From a checkpoint of a small transformer trained on Wikipedia.
Size: width 256, 4 heads of 64.
Architecture: LayerNorm before each block, learned and rotary positions, no biases in attention or MLP, untied embeddings, some layers without attention, local attention windows, shifted keys, exclusive self-attention, attention sinks, value embeddings, hashed n-gram embeddings, short convolutions, an embedding shortcut, learned residual scales, skips across layers, capped logits.
Each number is 128 + 24 x the weight over its row's rms, rounded and kept within 0 to 255. Layers, rows and columns count from 0. Numbers have three digits each. The size before them is the row's rms in percent of the matrix's.

# gate: layer 4 MLP gate, 1024x256, rms 0.148, rows 879-896, columns 0-255
# up: layer 4 MLP up, 1024x256, rms 0.148, rows 879-896, columns 0-255
# down: layer 4 MLP down (transposed), 1024x256, rms 0.0687, rows 879-896, columns 0-255
gate879 095:193164119166180105154107120102142109118091130142151142135141154125106133145124109131113120119111128146102139161124130111150145119128136140134122183108100121156125134122116133104111087151098127133144114087081127132140171159117161113149092168085158122105146102132185100113106109098089154104175133144153146087138112153079113090110111135117142151157120109162172132151132145137154091109140116154132161171122148131134099146125133098136177125111126147121147144126108136086103113135128065126113134082145181120133156159141155110114075118148105148117116103141130117113117177145082101156135108114126130132118094137154138111157129127094100147132142091180107130094143118152113135169121128159102153089167087151140162116139142098167096130110130116114127097105105124141136092170130116
up879 103:149149136117110104195127120139118141115121104124100141123125114109132193135149111117101113091120102122148160155140158137124120152172116118128133136119128159070115115093131151125086122159117136102103138147111145134110132122132091169133099125118084137086115107137113139081117107179103154124118149177175153093150086144134125131111112152128137150106169082134118138149128137157119114118092105150141139122103111168110136133174137093169112144154119117140133124102084124140126103123154125156152080107172086127149112128087162149133136115170129144158155131097133087128089125075110147136128145126153135136123103154159169124157099108129091137148088133141101156139133120114183125139106125162172117091156078087167123144131068138122093177120148124118146145139116161138125132157114125
down879 100:129105126086172121158131115115141079135159164182146095113139113160149107179110134116161167139166159113093135125100061142127146124153115154123093115082096134137087174162144130151120134143124109143126162136137098107131142118114108120125119151136176108111100111160144127120165111159111149129088106119130109143139110124140129174085095108102119158104113086101139122125145145165146130105129152146123148171146103114127095133132124121124170148099095110114141124179133136119127120170073156081130138156117145129180173134097133097115103121185157114124108110124132140155145095141121116073119131130102092088131121136166138119128147149138166111106124122117129134109120130131103097144102153134084083104137118180089179131131144155141146150123123151127108129104085113149155108108135119
gate880 096:130099166113130115086095117125151092140120170138099158167106089110121116105099207169129145133168114113141145129099125166130195097158123115102187118112147141104123070147120149151110126141125134102114141118149110108118128103132101134109110125108119101133111144141111120135129179105134104118112155138108161100107174115130113124129157110171104111143104128123164061128161148139143168135129110123132139146153111101113140113126140140160137118101119131153120181148110117143139145131112104154147141115114130098112153129088146160159154176128133159121162091104141103095161099147138112124101093120107121147113153132110109132083133114093146114197122117069123104100130144166133116142116181077104138132129090122089144152086141100102129140137145128162164116107123123127110144109149145
up880 103:122128138118173148098117132153163132146089122081104131162132128122100123110196136130109145118117154128170136148094135153128159170121122114129139128118139082142152088105150106116134169139133112116130165098090107149135106094095129103145091142088152089139133138150123103147129131160139096118094119119115158122131142075131123165146138128134113123137118105123095129115096148069148133108159088127136140212162141124082171112131136171129102118090136122117140169149135109110153128101137152127109137126137120098110139157104120148188114138130065152126118131123125088126132150133168163125104110123111106132118112099147107152130160137084145113122144140135156126074127133099132160129146150160132146107122105185116095130121186137163133100147132117116168140138149086176121084085129138
down880 103:133138093117102114114133090123185096132101139125100151136127104143101150138132135128159152108150145139092165152133123130149159088114164135143182095166135117151129138156170127095082110115120158146124102133140128136135135121118130094112094118116166117134106130130137134130141133182101149142119091113139158117118162099135073168161108080115113162134130091145159134134111141122083131130111125150133117102152172136157108118136141156118102145099128136143115132177136168157092103112141146097144119105154138158101115151149131166163120076136122154146157132125183109086172073109201155154103110127130125127110135153129110125151118100123124196088113120117063123124138113122112132090153145108108114101129103170114135107136099105111147124152138136106130099085073110151114140120118130
gate881 099:156141152130149106104122130149117106133103143076143117126127135120104103137158116082115181097140121108108165144118146087107147113145118130118106127158097175119096110146125115098129147180124148147172116114105106144170112109162119148109127175114119122164134115145084161143129088125065109150110099121153090172111118137108113134111118138130082136135084148149154099113104123174154104109148120122132137149097118137143120101151120125117143135136158148144127128126197147138164142118121120150187140098145110088139117153133149100094124134139092105138126075069150108122067141133094100134143144096152098123163134120099145124103137113130128169152163139099131108144119135130136159125108120159115146104126164092090137144149104124165142170096093147137156139182132178136155104150139115
up881 102:116126116135138141181123113131114095135145141130148119142115129159119124106118116102139143090125157127168152147135155106129176145184143131146129130100127188115121105043131146119085170152124147128164110128102134162114141142175149159144147124114160134126112153165119107112161098116190159124118119079158114131109127121139126126143113141118092114136147126135141151148114129132131136116134157088116116188153125136139113148114139144140110122134126107072104091120145137153124146118118123113108115095131078096137129134169131150126132130128129134122138124159125119095121194103123070109161158140116206144125105131117181137102129098111107117152148102147162066121101119122142182077115105169113125108134131098103101150108128161104141092130122152092127096104111110109111090150086126
down881 099:136141157154085118120089135155137156141117104111090136174118123102134167159143133146147106131142121103084115137162129153120147171079113130103111124098108110159165127104116112163104111117108099125187137122148118115123096089113116071075129091123143156127163176112144133134114133108122117126139156186110120129123152106135092158083169133144132134131104167144086060097091138144145150127126137123091130091118121100148129141131110145125141134090143154147146131157133155118101186146145113133180125110119138126102151118112135095091155092109108160125137163119154093138129151120117141147130161107127168103139130110135110155103151122150115138100116119144132119130072142171146089132108113115097108137112149117131139122148162110177205159144135127112112148106128128135129122181146087
gate882 105:111155068108130123144156119096149135078128126112152079117132109138114121184120166131139093112123084101177091164084131197140104153128169143129121166128106138149127136090130100136116149127142113112088125122128133135158162125143115146132125138117128111120063174156149139105137102145162143098179167117146083121124154097180117144109122122159123130139141086124126122106120138103154161117143081140164100148147136128066163173089111162080099102137139098131096130114122156098132120123158121166102122107142143136112122161127134143125125129165122094147157120112110129087148102119114178120135120109153108112122123105177091133156141105135137123135141137140101149179122138139135174149145120121096137109121126107137094134100141135151143091124118137125110090119086105153139117104157164
up882 098:137135100124108096129171134126161142117185139107120128095170121165113134093114132113111151143106103123159136150125125138122109108136141126107147095162115139154145138153125112150114137158133174081102123160085108164130138118110147111104122122147101172141091139139122142079142154094159145101151125075111146101163133092178131158121124114156155132175116118130092103146150151166122106099137129144137084126131080144112132134111122124139138095159107106148109138167103132105143177073070135146140100099101104122101142150146126122155127121099185133148178158132158142108101120154107111143139127112150116095145080152159132113093117089129159083141107097123094123096109131090126151124129120088137126105131106111122166150145137094130110109103133122175146136138189121154092139118152165
down882 102:122111110125136142134114100124174156138126124075138135122177151119109147156143108130128132101131117168182109113132118163119140092096116133096161159195142076117115150159131134121153146092100117168105151136064114133127139146165086125075106123132143082082138119127159153175176168090138149103138148132125142165121150120155124104153122088110111179116104129111106154181118138164144122127133109141104077130153121156136144155112129113093139125137159141160115162152159107068116095090128113081108091119108143160145122097100145135133121125148121123139133160085103147124124116089148142138115123125112155143126095130145141169145151126130152154130130126133119146172103113106111147154059164135107119119141122112138110099094097098117147126097138121139139109106133089140134157120128141
gate883 096:114128107102162107112119099091107128139108068106139161101169105152168128099116139128113132086132168128126106131148082121140125168070181089122093115134117126128107118106109120145144147135171131154150156118137091106160157123123129119154140119116155119127112118172142101145103103171151136069115161131120132117150150118184088144136125154121136144136132107127108114156093136142118118097115139160113117113178124118123144148139125126154100154163129156127130092167067137094140096083117178130137132111194102096137138141143108136144143114128102106145123135128099128138099131109129141159158164108113115118141135161153103152129116099145140122128140119147147122178108101131150127128104083122117115115134112130114117170103143155134109076090159148148150133067094159160176149179108106
up883 097:114122154160133141185108112159111086140079120117090127092125127099146083182111188126141122144149115148107125105104123152149099137107094109194090156114092155144129148145124101100167106129145122181153138132156115124133135131108091104117166128129128128160127153160147121133109101123109103175115137091090162167135144095114081164096136086134141130121114157151127125137117118162110096112108124133139104155116107114120123136118138096185107097104140103114135134148120168120143081144137131114112153120143136109103126098150145096143113105152122132116108140137080141126164142131153124128170115143135116113126149120144109114144124138104148118108169090118099163125148143161175132130141161072114081160078093129115107146115127117155106136147134109123154149090143120166196145106136154
down883 103:134135126088135151132124121094135092201107121132166135141152159152165111124075130111135110085147103083128117123111122111118157112155136115170125141137118092174114152112176103153151076129113129182113123089143071132169145126120151156137120110091119121145121165128129099153153151123170169133135118122124135119122124158157112117139125113121117095104121120120128110140125115140117117107153131131156119146148127115116089112133118136145133138140143135160112117147141142106140136110127168117165131116158131070121107153137100083116106079124109109146159096136170103133082129113107118120132107123079090118161083102123115142129141100099162126168109169159126166117118102152091154174131112165177109084142094137145105111130118119110089142146143164177178112140172150162094102142118135
gate884 099:108161162139152176136153106139123121139141111112091120147185116127108114165136161123131138103097091087135132142126132105111084191143116144083162112143113129141124111136145173173122069096095120131168120136136072109114146121180120129151162147132103114145093148110178083134119120141118113145112154126149108154174115104178144120084148125136146137138176128129131156130145144143129117109100121131131136098179149091126106159166144139100128095145104110156124166134133111098129132100137137151085145101119118083140115091158089119119112107144132088117171121122115177136131112147153119102091123077109159138140126114126108101159103120117133121145103110140151144156106097126129167124164153128090125136111131149170116117168140076111138088142105139147089127139094143128129097125121162
up884 098:084127144153157144132081100145121148122107114093098148125138094121088122116107099101134139103133087124116112119127152113163112130102123143149164126118093098137145106151128129114159121107144123147144139115112111131163146114168164100100171126143164151165102198170162096124166074118114131173093128120157101136154156125152118103115158129115099111112167100125102141134110131134143117128096137164098144129131117116138158120130102166094112110137137169140121119096106140102177124132152104131126107094129148170071124132100138172114143154143111111147170153082107139127114102139137131111146183147105185132114133108097112140104129123112101140126080103122106176100132114123117140121127173148155116088131104112150102115168145113099134120149122191149122173099148133146130178144097121
down884 101:142142129176147119103095093098137098174143143149116118134134160125123106123104142136150142128117131167153123134166125177092128093121125147193140162110099137093068141134129118133133151083154141180097152141099136131118146155118116163125096116120144103116098058157124125164138126164188104111128139129133113114147141099078130091145144123127140152149059190132134102126099140177114122132141132072112101112153119183122118135100106172117106121104127132072111167126161139119128104112133124136091095119149101124154119120087119150161102127070104104124106110154152117116098170111128145140107148136144151127163135125150115117130152145138129135140122136080118105138139157124094162121126149123115137110098122112096104153128171163143135137132118132131092129115138135123165160135092106
gate885 095:114205145130108134130149133144136099138133126145172162102109065142134156140146100115148163093125117148111157103163158115130141110128111132170039102124147106142091093104091121139118093087092123128133129142146116151155114097113087129111143115143077110136101150113139138117111115139184105130113137092118115110129197161111185152119152139117123147111124161129130123136151152131134100108107146136144112159114137119126118166141137141129089135144089111097108131132120132129144112103154158102117104151117139128107126105098135113153127097146098150143115143113135162074161143119087103125128167150126086117123147124153160143147125085124164129083142131154094125119122149109113100119103152128174141178139147104156088132142123137097116152176125174165129124118160138157164147147116091
up885 097:137111140149150132103094136148131101116161076099162101144151141161127151119117105119109146147115139105127161141148112104112104090133126155088103154136087131187140126106082091080150107100166105103114131132065086130117140144159114155134128145125103130153124082093095126138126133146143189155074102119130185136101134134115163109140109132156134139124128138168135148114114166099137144146138122072116136129106174095153131086078119138104111101103120128095131129117149118142136135099153131121149128105089152144143133134147140151109181126174132128178114121116128128088101113107141158167159090109135126149129116128154146122140156112152104144121090133139171169105162122129129125110139142113097148086110091105141138159115135140094124180177159123154154140125131096149144118143102111
down885 095:145133161131122128141098137110087125141137082098164092142081099134114095176121109110103107098145181135164130089169138130159134135113134139157088160180143103125130147126114129146165168151110156127167132145114111125093098153136127082110088079124095127128169127120123125123081143102088157125136138150158143117098135140138126120151136167100138169120144126138111098154101131135174171155104112139146101122126122083126113113130158087124089159110127089134127132087127095128143156096171127146106168147150080132177130173149134104122173101126164135107125115106123113189118159102135101086138094122165133112170125138119118126095140098132121125093134154145152092146129108136154130112112123124108139152133158098141142131104137157119101126134121084177152117148093108151105140125147131
gate886 104:119148147165118114138139175134122125126099138119136109172127133112113132143072166146098115108129092127151128106122155135114112106057124105075131138142145157160134111136129060161109114105089129120156143173092148161074160161128071134141110150135110151104113140116135174077117105111100138112136087132136141165106167160127106149114110112148149130169115166171162093116138109102164141144147119154135168112103113137142108135133115135128155099143178121127098104160123093156108066136138124152115098116105188116127123125164121142160117135103154105128157149137121140131141135122133123142142123121155154153093112150116128123099106107117115165124095097146107119136113122126123139135118184182125138139115114138101096083124123125160143115125157102135146131169086118084084144151104123
up886 102:133105086134130107114148152077127122119153088134098107159065100156141127158158123167089135156125152164128116120110151156103099102081157129142120125115118131151117126155143123118140110141114134196148137095093150104156139116120137132091125065087100142151125135168134149113101107132115119118173151158136139138121134115116105126193107159141116132118113075094161130143168124124127123131160158104148139105129099097148137176159094136154085141115139129130109151093121094107128147116121132114063109128131116145089158140138136097108177141137115142143117129126131105168141121123084123147088139115103120098094173119126101138114146093145132117139135184141135116102175117101148175130140146109110160126087092116188145116137130146154106107157124113136161128156134125154140158147103156
down886 099:075146152113101129087121128138115115106103109112115130084101130135138139081121138096073157109133106097134146126157117123142118116076159123122124132142107138068126173121117166123150198114136156133150136142151128135137118141113180130101134115116151130136154133120102142149146107102092146116156125131145146107148162164065163160145138121099133120177149122140161151146127154105141155140095172207141107135102118162104116097143144107083115143155149127145114131138135109154118127180163096136113090124145106113124102140093107119137165131179084132117136092137132128105151143083142132160168158087183120129152089127121126123113128138129112100107153112111163110131119151097164118121151107113105112116103119103128141147154111178107145149164114076116124127091133150102130115129107136
gate887 100:119109148090153138108117157120126113111093114104167108087107128090093158118143155125142115092187092107097131116122079125135191161093148147123142126110079169118163094112115100124110106156123107139143102107117136115138113086127112110132107097151142138157186107118146117133116124110123131144173114106137108123135113133126132126135152155125161129135116110178158116152155135145114126095153131161097139165137074098179141175124147137106089115095129144123149111129087135132130122134177155173096070167129150084138142119091139183128146138117119103169106117110077149139153107171162100139159146111098103131121129127130157121121102057098094098137174132141103129125126163122117109114169151168142136154119135102163151154136149132125145136125115131116133117139111129140132153121133115
up887 096:194083120154129081178110150108157111092088143146115091158084151152131103103138121116131149116090155131091116174119115132171100088101144154107108153140115134139162129174150161142136155138109152083122124144111113124146129125144117142157081147140124147115137178085105177111124141176161094133163148132121114122177125147162157117137097120121099111114092102105107159118133115102143105088101160141141104158131103149100161165111109157128155147109089134146098146098136156131096128101060095114158121139150127128190145132141135108101153102115158130148145117123108111101114108106117123130128119113141118144083127129107138149136090167121137136116127096145128143102111163152183130112110095155130102163140128138120104118163129145118099115162127162114087125103121131131147138117131152
down887 095:119116093131139118096146135174122175108095132128126107136092159106101111140140173120106166122131110137161113137091120161124150108104081169185150147147161089113099143114125125116153112141130085126130123177132115154092140122081077104110154108093160131126097119168118156180140143131126205163079112160125109150133111117140112113107141132147096096132145125162140143156135116142103136125134111086129154128125149188117106147109176117140127096137161152122127084150106135149100144112138137157128126082120122143125120116098111114136131111175114121127144138123144111128110121105177119112111125135135127109109131151134127151067144133206190127114116116089135117157112077135147136154177133119105133094133143145101101104103135132142137123110089126113162115135140159123157089129138145
gate888 096:119183161085142173099140110121116102150088166138152154135136148146129108121113134107156118125106117146079155118110128125124158135136139138142132147170120128101123119152169137157087100120073134147145157113156104133117097134143096146107116117098129126128105108160120170072171164107133096132161110082141137089164126115116114135118115106181160182135089144119133094133122177128152124113115135093182147124099156136148140137132120125115141109112104136120122112109142140123086122100129129151116088138147154110123137129189116130100103103140153125113112122119150132097122129147125124136123129126115140161130127121110171110164139152154031150138102128085120096115133142147156066163097171143120063126157133105153152142149115148123126143159133143133108120160104122138127162107096091
up888 094:146104099130143117127102115124138102132124082110089170117081089143103134119136069131151151121133098144148106064180153153140145158142152129156127153145120133188142138085141075100151126136147152096127129150127153138111115133135163144114128159157130192168122119156104112169155169183092148106134143127100125145103172106108135115126110131111154122151133128141208090110170106144128138129098140140128108126142115154120136144094152118158141139127147098110111131138115121134163117122161090154141158108169129124132127153082125098126174132132118106154114110132125114117134147098090121105084116140122162089120115143139109094179112082154127116108126122093136107110182143082141076100123129130147132109114122111089144111133124150137146119144117120126154156107131129081151162136123153
down888 094:091115101138121135082129110163134137100141125100090102137141099097159122132157156156117129117156142169144134106114133127124066178109148150166116115048132062110158085128123162134149159094103105158123132119132119128070115132127133087183104175144107069119135157095104087125129113179115138091130139134153112152134147124141089138122138139097096161124115130149120147169146112141125144153158115139136116114161108125112165150115148134170167124128130153148121132130121127151098064151133150108111165149122125182163140130099148084079105133137105147148125115135125091121126135109135110173163158138107097166146169127142112128070149142102132105096124116146147146128160139112113129122124117118095137131130133129148106122098158124121134121113151107128128154136123155173112094119144138
gate889 092:085141122126136115142165144158139154117137122108161104158090088141136151128120127120141121158146186137155081179155104100109161141096109138129123141162138110115067143160146156119135099098075177138178091123132112111135181174147142083139161130123135141119135120136112111135094152134099146148148148142104110108122148140116120100146125118110108103113156203147107122104125122135165112135111085148110120103126111146119128161109108161152147148096092129148149166152105123138101124094135162145100125131111145130129165153142135105145159137119119106142116146089134127104131141156139100133131156140121144133144086122128116132136115149093104128125088155112107110119072061116141131155107107103154148120160094158143115204138090078118120146097128138096142124122090110129090158123102149
up889 096:124113087099135126154148108100104138105121137141118137117114117166124118117111104117183133108127168119093145133097111091141155181141141083122157146140137101180132114067182114148138113178145131114145141104139085124104099134113125119126157171114128118122123118162149110118175173145102138122138152145139112107118141132135152137188113118138110148128107105115176122115146109141119128123174149113132153138149160158114120127158084121123113113127125139125189163126132100105114134152117163149117126138117143098176094135126094150104122116148123118131105154106107136088080162070123115134105109085142118068154099119136133181176092104134107140145117111176153159089127141153139087123129106122141116139121116089076160160134105166148118085135118147159094120119100126128104111152115139
down889 097:148106113101127100113130119115130092072123116133106137121157133108123161128073133122175152114116112146102147116102141152135144153136173128155186141152141122143123134092138130126125152160153111091149136115186102120081148139145144163161101106088126104113145140147189123121134114132111085141149162149146107142139145112106119112134121139131085135122120087112156179161094117134086120178152115091155160128065101125117147080130148112138104114097141122153103130129089135079113142158144144132090100131134151116111109161150138182143109161152119132110115138121151129142101127114134125147116106089125145093098115168129108105159070152153149117071152123129174132096157137104142130095158125095137131151104154108095140163107140165174132160105157133142110122116114141108141117148148102
gate890 103:141107160114125177128111145136116129142117118146116125124159140147133103129108118088161149130135127095127140194128153130110091146102135109140139115123109139103096129090147139126117102140127094121127129128144075139096149045132133105119175115125143122101117154171157094184082160156157129109169129133154152131134149096106113143128129141122121123108131166122157116164114111097121115166121105115123116109157145137096169146143109190168171138096131092127140150140125100129159155122103107099109101155129120123168150161122125106157089137118151115136119146141099133152110134138163130177167091087123150126154124086146116113139132091140101124126111093157141155104094117147093147117125176065156123157179134142124138098098076153130138119146122131102140128116154101147096109139087089
up890 100:149172099107094141142114167122107119127113121102109152128139123093105133168152137101109138146131167154130068095129075120146101165112100140138121119125099112158108154165117102149127095152159121114154121112111118154164154140124157169088133114102120108119162122120141133157122135128135121141106108099159150205108127113124104114136132138101094153149169155120141120096068123173112125128109131109145164156082116111145117129121143107130143132111112125112116107131098127132090130138101136115175130054109149102128143150122116090086110124120162137190176158149155206139119159146111160114090118130140117165138132137144150115091137133123112122119153063139156159148147117137131154127119152158113068108142123129118133135132113115106127149158128107091134112107145094119117127123119076
down890 102:124131078164133144127147113122174145135139136128131144191130100157129143173119102098178127128187127142129148166178117189139108108114126141154158114112104129156063149110170146140135121165136105164178167145106087140138119152118118139136111093138134114160149128107081151138122127130118142124172107145125077135126102096124124131134146168107080143115135128109102123098140136128156154143133152130098167116084139133184129120134132106063137096120145154167093112149140131145138130078133102109136114128143110096157122091131107104139109126083088124107120121118095093137065123110117083155129133102110156150149137138133116104135103122110135151153107111156115119142170089125119138143113167111149153144149125130156129121088115141119145117100112128144115104126089111098147123163096171
gate891 102:123065141166112108119142160096145076142058088124105147151155122062147132103117130116099118108149155145105125147092110191095093125118138145116134129170131132130139110123127131164117062123105085146111136168104169142085098113159140138139159139129104146132177137117148115115143126135159134127131127120102118137071119105142123161133118125113149110141146156152132104087141123095116117159094105152148133095171093165106140104157110119131116102149113128143097131120141150144093137169087095109152135131158104085152144149175139128099162134158139137130170113114117144118093137113141186128117093128130098096146131133157157190149175102134112159141128134148142079131118122153141131108097138171135113129137127162121157129129144100121125128102119152145106134133132109100148140093135135
up891 095:145142101156083142096101147109157113137141123169136137089123101170125133159126162129144126136098139093161111154104130104126128124090136140091128114177132129093163154113079149173092164128083120092148123140136132146151166181153106147119101118130097100125110132131151129139113141090091154125162129137074120161121196134133141097120124090143086147139130090150123115128147103147086097136127106159162128183093148082115139155149107112130136153136143155135093116117131134142134109150146152160144154127087159094130115136108145135089131123098134096138117148143139152102137078155103160123148132112145124143119164132135152113128136127121119158140120105165091100112090119137128130142179118088155133142110142153149133086119078103094150169110101150093152141128157132122103113091114075
down891 109:127107146083155136134104108155073127098149159107154107131136129132119135132146110130142106147122110154149100112100140153141147134169125165136133126106123102093127114111112174117135160094122106165137116115161154153084148117085149115107152109115159136153133133144096117162142131150155114139122120154108071094117053120135141115122111130153133196140125118111124155108131124160094116114112156109133160162112162136126159145086128124090142097112150129162165126101116102112122081117148132099126120104105124155122120145091111114173119166185113154183105121142122120164143211094133136136171153072105152100138136137114133123144138127097096123107144159140132127145177130112112125095136150107107140161141136171098108157134079155124115135115139112108086086111099135138103120141128161
gate892 103:183106107141135104115100139132114131122103099148071081153138142137152124101129130137103110142132143147113167127138146088154138149125164123175135146151155094133090085125137147073106172122117127122063141094100138140159154131091100173109142134132147155129101132141141130137115111112120115127150127127147103129141144091151172139195156134107152156135093143156095133131127105113167100131133134128127135110123111131113097102109160129121156147138104074163104113127148159134094142117122101134059134071102114105095136143113187155086097112123107165117136137149170140118130141132159145144135094128152126145127115120115130157121138108122123129143147088106095126165132120161109165116167175103110132162066119113078152123122127117131105103114116142126135113098185136131133133128179115
up892 101:140171159119148110136125104105123150145167120104076117176156116154138148115115120133126118148133135126112150126099133125185138117111134131141120145140144109082119152183120134131068105123147131113089128140095156138101157143150134090077134148153127155141103118126142124149206171107131125150106086148078106143106174115192153129160137094116119117140110097129126135094120118183171105088148085097113131181110140134148150153123138109147133140099173120122116102080109120144110127104143109128155091163141117109123108143109112178127113147120105163130134139101133097117156139109117117143103132122130120139117113133125088119082100092102139119113157170124110098114132117136145097152134090108119185151129133112128164121106120141095190150135101128096119145160093134139142149094121130
down892 104:135131158127076101116166147146161109115124131146138106132122143096115172146123148139120115141118147122110173148121155137125125107106121111102132136108144168096128136146118084137096110096138153102074132158132148154121095123138115112096133107141127097125156126155142138140153138093155137112100140135104076115169158097097122116141126100148107122138087131130129133155126184157072111100130147128164173079113132121185137126153140106078154140114124153147141120110154131154150098147132116115092120164083116106131123128172153149126098136122179093145113109103121148133160191146073127134099109128163105154095149156098127189107133135125120120172095147113129119142170142118123155123145089136100169131128094133159091117131111104097121112093167148119113143139139097131126126124205123
gate893 099:135146169125130114108105134109129125078116097135129192176101102111127113175136112154125144110142136092101141155165104085145053124096140127117126147138169118112147105127111113137112136147122145136115165133137148146136112134128118125118138099111083104123132159135138063183121106120147103136123095096107131049110136141125146139130117137120133124132135126114133098135119108120142108121112142142160149158157130140148155118084164125094108127154136132182103099131122098106174164133137166108073082142103149117103135124161140122124110158125166186135118129121095143144139135166142161115163131156136140111108153097184159172159126119124137137114124162082103120124122174088109133154118165139141146132130135186169135103131099119105145130132101101106092108126094152122151109091127140
up893 100:143128113099157087131136167129139148108136170126105153133123170139134166110136117088104078110111157115100152140172145149129111125120141139146139183120109126107127124107146153141112142126143178144131145157152124094105171142129137091129120146104094142130139122103119093164100135108157127139098124108128149072115131120114122131150108152128108137143137121138100142146115152114134160129151151082174145046190124092111160104118110151088148135101131147171115147148108119130173130143131164082125132141163143135073139186145119134073115116128129096142140127129142110145117164145116146134081116116113148114105136110155172133110094118109110162146150132148089107106133101125123111140134129112176131111140130119120154100174158120074159160097120091134156103085102128107151070126100123
down893 097:135112104076145107139122103143107160142179163143166131128114103167127119128092147154149117110125104101108098127137117121132173131142157141161132097101146174171099115125139126138140122138127107087148154103106152143087104083134113100128115090132158101108087129105113124137132126113129098118120118093130141113120068119119166123154112131155143183117131141127138117102101166105142118155096129125189126118130117107095148126082105109160123092140152176145133139131128166161126091083101152098113194125135158122132146147105114149119079127137097118129123137140132112143159170124124121131109134162150084124125150134084143133147131179136128094108098131161086133149090132146160181135138158111129124143143091101156168102180122099124111105165115170124176108115155118109146153116119136
gate894 110:108133138147101161139119117127089127130147113118145165106126169150119132071132126153164119144114112137088149142118112155147097099079086112129117132171128103131149155159136145165126113124067080081174113107128099161106131169122145174122152097131102148102116133139095108191103138153120114147136136128118077121164104136114171098127106148126132118170108125123127128139135115170149126143096151122135140122119124087142142125126116102142066111088143126114164183055145154157108139141101111110089130112111132137125119114148166105148142150152135113108176134127137126136114139128118155124112104119122094117155130136142100093168164091103133131107116152135116157162120131139185089135085102120135155138122134150136127120131104086134126180154172128129131089127092119126095175146140122
up894 100:132129134080119134134154136133086146119160147139171096099148128121126135074130112159163151110121116146152159146141097125149158146107126143114094103163184120129138130118074128142154085126159152150131103119142150139117107121098144133148147102126147112097169189135105130099137115126139151107118131135112085145154090114092117114140098119091162155111116148092116097139124111117149139105163132085182132120104088138129116115130152125143106119125103129158169135106112144150151135092142111156189117119159108149093135162112110129125143114154131098111137169087107154120084127111159154100131083109059120100129178111151169131138136074144104120155142109121126160167117159118174078098095134159147119149141112145142123125145189119141113107145126099145166118137152136138130139130139100
down894 102:108126114164148124124118133117122113107131106095102154149148163124087123106149157121164117159143125161101152109123146128136090117090101113102099168154157108148132142140143116113108122130102090112096135128162162121137151106092123172104154132133097136162162136154137110120165156145092118134133140186151115113143131157142133123119123163161131078135126113108115117146143129175151142119073102152108142111177142144141087138128151092149115134141161111141151132112140114098116174158107091105149113137182102096109149110136110143115113074117104114112106094119141072130119147098119117156073106153121122172170130144155093147140077134149179136132109159079136144133122134140147153143156154120123111142117143131115086117125121176135141128091136109104131143131077187104089138094177121
gate895 093:123183148145069137115124145140185073147102147101133131131120117120106152104119090100111130120099093155089131107162124129133123144117141170149137103107134113126141122117136152135139138167143126126171151136138146083164147146159125095130124132123169103129132105136090143146088156177135120111124145114132114090166138130123151124121109131096123165049143100143141137133135102095113161070141079137078142103113123121145082133149143132149133110107083119136093128132130125120132140115128121108116119135131164108107129137137111170148144158159101132100155158111107127109118134166156132120115104119150186119073085123134168146092117170178147137125100117101116144119134142114132123130159111132156088161110089175105125101157129175139120134088135133104100164166152138072140133133105143
up895 098:155119114084138118132165137095136148130161132126148185125113113172148130176155116149130110166113105140125127150100135121103159153088116115112146140122106100127142102128127144078091094132125133136132132112181140157104156187148115127112117128146123110148130121123120114159123062132150096137148129118158163094129114131075122100165187115140133098134157121137113145109155124117116146177147159105132137104136110090150126120086107112120146134130124166102100086125116122152114160121083132134153139104124088139149103136161109117156115117178122080128145162104108181156117129177117153109099135148121125131138175108158104172092110147106099155161121098086123143116099159091124102111168174097131149115113133097093112122170150097092120138126117124147139122093147148120141077119143141
down895 103:183117106133103140120130156106185183157117119145143160138145120145149150118153152135135119137108136119106084137139134123104107140097120143068138137157152123126118113134164126115123118138120141159117124110148162104097139101175167167110178142146137084166132120099141150161092105116148124131143116121131126102115138153103113083167138120101116109154130128144106118139163067108162167145120119128128136122143097146131142103144078075106166122132139139075105124136124151117172141094110120142159146112164104105150139100135158155186130141112106131088120105117139110179138128106157143156132147139136095134113147162143129090107147138159096102150098099102154131138135114098164090100101126113124146142117080135112129146110165078118113149133083114151123158112069136143071142101124117
gate896 101:155133114126125106110136088111130129159138110136141145146135126124114079138088172123117160099158128116117126164076075129115117101183153122139131123120163127118126117109128157127179118101127125131095112168136135141156126091140139151126121140116093098165156130133098098136118112103125138123123123136150088135208141097110116100105145116118125109122106158103119122130107107164131157117148142127129134154131128124117113143093089124137139142152147110157124122151122164144130126136126089126120120112131192073101133099161102109130102134138152133091200192119092149114133154187166128138112099116096136164119125131152107119145115119104122135138135182085095142132125135135089128132142173149096152135140148134132083114119127101129088106178138130105110119177118162110091211143129143
up896 102:152143119122131185141150114076148143062132137088138132129131116161161106142169123111103098154142120127123140121123193152131127134128110110119178134130101168185097106131137126176136122059150084116121154131149131124104128138059153137116121111138093179114145150144104150133128096115117141115109116164131161137070099114116098147142126106144070134101172109124098118170124127126132124123143114148101108153143142114135136124125134132155099143112143089141122125161127117136115118158119142078146154127099126127155151137115129109109059143151139144148128078135145086168132149159118131147106125104171144119118103151149138136128111120132152157174118106145097152136143116149112108101103109121142105128117104136147108135110151149145127131132109137115147104067155126096187100110180085
down896 100:158145134113124164103164111122148124132117114102128158161128122124112126147141120108167161138145136077156091150149187107127134185120121127116183129152158158116156172081118112153120080100179101137159125113184080114127143112131115147156103089120073167171088113108143133149101109111129111143134130167153123128138105134131109111103135099121113136107152150098137110141095125111134135167143095113133141118108158134126152062102133122111111111147153108119143127120122128139144138125123160088114124128110127102117151108147133103168137185124095136127096134087099090112090102141144113132132135105140148145129147124156082174121135105117125134127135101114152131140162115105111134095131151061120123131134203111123131138102110164112069102171150156178139117140145112117126131151130127